Weights of a small GPT-style language model, trained from scratch on English Wikipedia.
Size: 10 layers, MLP 2048 tanh GELU, vocabulary 8192.
Each number is 200 + 30 x the weight over its row's rms, rounded and kept within 0 to 999. Layers, rows and columns count from 0. The size before them is the row's rms in percent of the matrix's.

# layer 3 MLP down (transposed), 2048x512, rms 0.0325, rows 1747-1772, columns 448-511
108,189,267,195,207,151,191,192,243,230,198,184,200,164,290,222,184,180,202,220,199,221,222,115,196,162,193,194,196,190,213,224,205,212,169,269,187,207,180,216,188,220,149,203,190,236,221,244,138,203,208,183,152,171,250,220,202,239,214,198,266,162,206,163,190
089,205,130,210,264,220,214,211,226,205,198,255,200,215,199,200,210,192,240,228,225,249,164,187,168,193,171,176,239,215,119,190,221,275,207,193,225,191,198,201,176,201,160,179,240,177,181,171,180,216,139,195,158,150,178,173,221,233,223,163,150,209,192,229,145
106,172,177,231,278,159,135,150,194,177,214,210,219,162,183,225,166,214,166,232,166,185,229,186,177,176,207,214,187,173,211,181,245,178,199,176,218,189,206,236,178,190,233,208,184,189,187,237,214,197,218,175,251,149,200,229,244,207,246,200,236,142,165,214,179
091,257,248,168,153,176,232,231,209,177,236,249,217,218,215,247,216,176,199,185,180,195,211,211,177,202,163,175,128,204,154,253,207,182,236,305,136,194,224,242,128,198,173,195,150,171,216,237,182,176,190,200,172,224,177,205,147,231,193,191,187,230,194,207,178
099,252,164,244,159,218,216,151,215,224,139,179,215,197,210,175,205,213,178,198,176,200,228,194,197,255,200,179,158,141,174,205,214,198,158,122,244,188,195,191,196,211,175,227,193,211,219,230,215,171,167,168,196,182,222,182,237,196,217,199,182,239,172,231,213
090,190,192,193,185,174,191,226,202,188,191,206,193,208,245,233,234,228,222,200,198,151,271,191,209,231,206,286,242,214,204,220,181,137,163,225,152,211,223,198,163,185,195,202,236,159,196,169,165,243,193,211,206,171,175,152,190,213,194,241,219,171,215,192,214
097,234,198,202,212,219,159,198,171,150,212,230,199,212,240,171,180,205,149,212,180,256,249,136,212,150,247,174,231,164,194,187,232,232,166,159,203,189,196,216,210,181,198,194,216,216,249,218,207,186,262,273,175,207,270,247,217,189,185,213,198,219,170,220,177
108,197,247,219,244,196,197,230,201,185,195,131,234,234,184,151,185,221,192,207,193,172,189,232,224,201,243,202,186,202,210,195,161,215,245,212,196,183,171,222,224,173,195,189,177,202,240,201,199,233,181,176,183,197,226,199,198,153,183,238,252,198,218,228,272
099,153,187,131,208,150,115,174,183,247,247,178,167,223,227,246,203,188,191,190,197,229,180,142,230,154,187,193,222,167,223,188,217,141,163,145,213,225,254,180,168,188,215,130,237,191,213,220,232,129,259,199,149,217,242,174,198,170,180,179,194,236,176,214,163
087,180,197,156,250,187,199,261,139,278,155,160,218,237,214,194,206,224,217,237,203,201,246,190,197,168,195,185,205,148,206,241,207,198,265,180,191,190,189,187,180,205,150,158,172,166,221,252,143,237,230,226,210,217,228,232,184,259,217,200,190,180,273,167,181
115,180,174,158,252,220,143,232,180,195,222,183,186,245,201,142,196,232,248,220,188,189,230,118,157,170,217,164,185,219,154,198,235,205,225,185,201,232,207,208,175,177,219,187,159,210,199,204,239,192,190,144,165,206,222,208,177,141,191,201,197,221,178,223,195
113,203,194,261,216,205,221,233,218,184,209,272,218,230,199,221,219,237,240,229,196,203,172,165,160,146,178,167,190,225,214,196,179,154,194,255,188,214,164,227,203,150,148,209,203,194,188,256,148,221,183,191,170,223,233,238,204,192,194,240,149,200,249,178,159
091,233,195,148,188,159,185,175,211,216,235,190,186,216,282,193,165,233,208,138,230,132,143,122,130,202,177,234,278,204,228,171,174,224,184,168,229,236,226,208,174,170,181,203,255,169,239,210,259,125,203,189,230,173,154,209,159,187,176,218,188,166,149,200,209
094,199,194,213,146,213,189,220,176,170,141,202,204,186,172,220,151,172,170,215,279,195,263,174,168,229,168,225,197,218,145,204,205,190,223,201,182,193,218,200,185,172,206,202,245,191,222,211,188,225,157,215,197,214,157,178,263,192,224,173,223,150,181,196,182
116,201,165,209,203,166,273,192,224,170,153,237,180,216,239,191,252,232,237,224,211,190,193,187,176,257,214,180,180,179,205,230,186,185,143,186,206,207,239,191,220,249,209,203,222,198,130,240,169,240,195,196,207,195,198,260,167,169,191,199,182,255,246,176,201
111,189,187,178,175,187,159,163,202,254,173,216,210,166,168,194,200,211,169,185,242,172,197,242,189,170,159,253,210,251,182,194,176,186,244,220,197,223,209,223,184,225,198,219,202,241,246,202,171,226,187,192,202,238,207,203,202,182,206,244,163,141,225,231,192
106,236,194,240,177,193,127,143,263,224,162,233,161,209,194,172,203,193,220,178,220,264,185,142,248,257,210,204,225,194,214,201,174,230,200,214,155,179,212,193,213,191,195,206,183,198,206,190,183,204,204,239,167,191,158,243,222,251,201,209,191,188,194,161,164
105,234,200,214,208,271,225,197,164,190,201,198,202,246,216,209,224,208,239,232,253,221,203,193,131,206,183,212,217,195,211,206,206,178,238,203,158,199,134,163,172,191,215,183,221,213,216,181,191,178,139,126,242,170,118,186,140,180,171,180,223,175,197,179,148
088,166,217,199,227,204,194,190,200,240,199,158,167,264,214,201,204,236,186,200,217,167,204,193,203,184,229,229,199,179,170,146,175,173,147,191,184,218,216,172,139,233,245,231,171,193,210,216,250,291,244,188,159,217,247,224,147,177,227,256,172,218,214,234,237
113,201,149,267,219,200,180,209,199,129,135,210,205,188,198,205,244,188,168,163,226,220,209,194,185,196,168,228,220,206,222,219,184,211,212,226,225,167,225,237,236,203,180,255,186,139,186,176,212,164,246,221,204,199,188,177,200,205,223,189,154,260,178,132,182
092,194,175,217,216,224,207,176,198,207,227,200,200,181,202,189,189,180,182,184,217,234,154,219,259,155,211,196,209,201,190,158,146,205,189,172,220,202,174,227,187,195,198,215,222,196,206,188,205,241,214,173,208,190,163,192,153,239,200,215,224,185,189,169,193
099,276,210,170,196,180,222,170,234,256,199,213,181,192,227,224,220,177,230,155,189,224,168,252,257,182,210,171,221,165,218,208,194,177,235,219,275,160,189,259,167,225,210,154,216,192,194,181,190,195,190,218,208,186,222,196,233,194,161,202,222,194,264,161,185
089,210,274,189,240,192,195,209,189,216,194,216,231,232,209,205,176,260,209,186,174,227,180,190,223,166,174,185,228,256,222,194,185,228,170,135,215,236,196,193,232,147,253,221,122,190,210,210,225,215,233,187,190,206,220,218,201,156,221,204,197,243,193,171,186
094,205,208,240,152,158,222,189,224,171,235,181,174,150,174,192,165,229,187,193,176,219,152,233,179,198,168,150,243,175,199,216,232,169,196,155,240,218,182,208,197,231,203,216,156,236,206,165,169,181,203,181,153,141,208,239,227,158,227,189,220,182,181,244,172
096,196,183,201,198,179,241,163,167,131,198,182,220,198,231,199,223,164,207,198,207,179,137,142,207,218,215,200,252,193,182,183,166,212,186,126,218,197,165,156,137,161,154,240,230,205,197,192,141,152,167,203,178,206,218,163,246,204,194,175,202,178,185,176,227
102,162,192,150,218,188,170,217,201,117,232,199,169,193,119,199,214,162,209,230,230,166,158,120,169,157,231,166,173,220,282,211,225,172,139,206,234,171,208,198,228,180,172,181,221,235,194,164,240,182,200,156,255,239,244,197,160,157,204,225,240,169,239,228,171
# layer 3 MLP up, 2048x512, rms 0.0325, rows 1748-1772, columns 448-511
090,208,172,182,245,206,215,202,236,219,177,144,201,150,148,127,268,183,165,176,191,241,228,218,159,195,223,188,205,219,188,229,164,195,257,272,155,216,190,170,257,217,201,210,218,217,180,218,187,169,231,207,174,221,179,197,210,204,241,219,201,220,206,222,179
106,170,161,173,215,265,180,169,219,151,167,197,184,212,212,229,220,162,190,218,176,202,242,193,198,211,170,174,214,166,194,162,218,167,229,239,189,167,206,255,163,224,216,258,194,223,159,242,231,233,212,236,206,216,201,189,193,193,207,108,218,176,186,178,168
102,147,178,177,170,162,230,209,203,188,238,218,213,195,233,202,218,210,223,158,199,221,173,234,237,201,143,171,186,235,221,276,207,207,208,200,262,189,222,221,208,248,195,170,198,217,224,178,203,256,183,214,152,242,227,202,210,202,264,178,246,237,224,198,261
095,191,219,225,225,189,243,176,212,188,197,239,180,206,200,159,187,177,169,207,190,200,203,213,191,143,217,219,233,262,221,244,179,154,202,219,240,200,220,179,221,178,210,148,221,220,219,246,177,162,185,221,186,229,177,151,226,260,229,232,214,191,178,182,219
098,180,204,226,191,207,206,172,165,190,220,184,169,224,193,164,227,190,225,207,161,268,192,183,189,191,245,205,207,204,233,196,122,197,194,178,184,207,197,143,216,190,222,164,186,165,198,257,155,185,195,241,207,178,180,154,213,195,235,155,205,178,163,225,189
099,180,188,186,218,197,191,256,176,174,219,204,203,231,138,157,283,189,234,243,175,184,210,175,258,200,256,221,233,224,265,179,176,191,215,191,130,241,249,205,184,198,207,181,189,227,207,230,159,170,195,189,206,190,210,185,158,200,212,199,161,222,178,177,180
111,247,182,202,225,209,194,161,211,230,183,243,213,183,199,205,242,184,177,187,159,178,245,193,209,128,217,221,196,276,261,172,167,202,190,167,198,198,176,200,206,214,202,231,204,203,185,171,228,164,209,227,197,211,194,175,187,179,200,231,217,221,119,233,180
103,206,209,154,191,169,209,181,197,213,235,232,135,164,168,207,196,204,177,192,240,180,193,219,181,164,202,142,198,185,212,252,227,215,210,192,170,234,210,188,137,240,242,231,257,180,231,137,185,186,250,192,231,193,158,186,225,191,162,164,242,203,206,166,228
087,219,206,209,303,195,224,185,225,228,204,198,199,251,178,169,234,186,141,231,232,179,261,210,189,230,199,193,225,228,175,167,237,242,198,246,207,200,139,220,221,164,199,214,189,214,226,165,246,204,186,261,204,234,202,226,225,186,232,124,209,194,208,213,220
107,226,204,256,165,164,270,192,185,185,202,204,241,174,177,216,169,171,137,178,183,192,179,244,254,198,132,261,222,193,248,204,188,200,209,229,209,148,206,181,212,241,175,213,212,198,212,166,149,201,237,242,196,209,186,170,213,254,210,164,218,211,194,193,187
127,197,201,211,181,181,229,282,180,247,167,195,241,175,204,240,163,149,211,201,216,216,235,163,190,227,218,176,204,157,184,195,179,236,212,217,212,204,197,195,182,195,272,172,161,220,150,134,244,190,211,216,198,203,199,202,111,206,194,187,180,177,191,236,243
101,178,235,198,230,202,232,159,182,238,217,218,243,122,206,213,164,194,222,134,211,185,188,223,239,137,159,185,236,204,265,192,198,232,190,185,205,189,177,159,264,217,168,204,211,224,213,160,166,156,262,195,187,168,249,233,154,181,218,197,209,210,259,246,178
096,214,171,191,190,186,153,191,190,211,248,230,211,266,218,178,193,189,209,216,178,135,233,164,156,195,158,166,207,213,215,188,195,180,247,222,166,213,203,175,203,192,183,194,208,205,219,210,224,155,209,192,214,204,197,198,118,202,196,209,173,172,197,230,233
115,251,255,200,210,140,181,202,240,215,202,221,205,209,176,231,208,163,172,143,192,211,190,155,172,171,218,240,223,194,259,209,187,304,223,192,177,184,224,183,197,267,217,134,236,212,213,217,225,198,220,181,174,244,184,162,201,165,200,241,174,120,194,230,176
106,246,212,199,203,201,196,213,183,184,210,260,111,229,271,158,172,183,203,233,202,220,197,204,208,192,189,275,204,215,215,179,215,150,218,205,243,234,155,241,189,175,253,263,203,185,184,263,195,180,168,252,171,232,211,124,175,169,198,206,190,220,200,214,140
099,182,192,175,192,205,266,188,271,244,187,220,191,174,222,200,149,211,214,173,181,234,229,245,224,187,128,198,234,229,221,176,212,154,186,220,191,175,169,255,180,246,211,163,236,173,167,246,174,215,179,185,182,169,237,220,199,206,207,264,189,215,124,183,161
103,216,179,181,177,199,195,181,207,198,135,193,220,228,196,177,214,186,190,220,216,199,258,188,264,165,174,223,153,211,197,253,240,208,230,182,184,198,290,171,242,219,189,160,179,210,168,250,198,241,239,209,208,166,252,184,237,199,192,190,225,191,237,210,117
093,236,226,195,187,211,205,172,160,168,208,176,210,171,172,162,236,144,219,203,197,232,223,218,235,196,208,205,214,187,214,257,197,203,154,240,174,206,245,184,267,198,171,205,112,220,199,231,212,223,235,207,230,107,188,198,189,189,229,179,233,177,187,203,176
097,242,217,216,191,227,219,157,148,186,238,181,221,238,236,223,206,158,236,213,160,158,247,186,221,234,190,281,200,218,203,206,188,209,187,173,212,186,218,164,154,201,189,170,202,227,185,217,218,205,175,188,183,209,212,197,215,128,197,175,173,188,156,198,230
088,212,251,233,201,205,237,194,198,219,213,194,210,192,193,224,221,201,226,214,167,230,182,172,209,180,182,244,183,183,179,236,214,203,202,213,226,164,198,165,199,224,209,191,231,236,183,254,201,113,215,179,163,178,213,180,212,170,196,203,193,175,174,216,191
105,232,213,218,219,249,225,154,178,186,205,197,187,154,141,242,166,207,203,202,185,197,268,203,142,166,212,190,229,119,221,247,152,231,259,206,217,233,168,173,202,218,258,173,189,245,172,126,198,201,236,222,149,222,161,142,143,208,225,220,222,210,185,172,216
088,222,226,232,142,225,191,215,243,206,172,199,202,163,190,207,199,229,216,155,218,206,193,228,203,218,198,243,236,163,195,125,168,161,229,234,218,133,213,151,203,221,198,176,161,196,175,208,213,194,135,221,124,163,194,209,165,174,227,213,180,235,273,249,254
098,254,170,137,217,245,262,256,231,168,229,178,196,202,196,204,180,246,226,211,195,201,223,188,219,169,190,168,164,202,228,232,180,173,204,185,242,174,220,244,194,190,190,239,215,186,172,202,223,192,202,148,242,140,176,214,189,102,220,225,198,232,193,201,166
100,270,183,230,188,199,183,187,173,204,227,193,197,169,224,179,178,196,204,218,270,200,189,208,182,196,198,216,181,233,253,213,218,190,265,175,182,220,188,240,194,193,174,137,162,163,158,170,218,207,195,209,213,199,187,230,194,199,208,193,242,231,179,199,170
101,251,158,150,195,187,201,214,228,223,191,241,187,165,225,188,182,188,184,211,213,189,199,189,245,230,143,233,186,159,223,238,163,228,174,198,188,208,241,207,224,234,181,193,184,217,153,214,194,192,251,180,196,189,164,213,206,174,176,217,174,167,233,222,183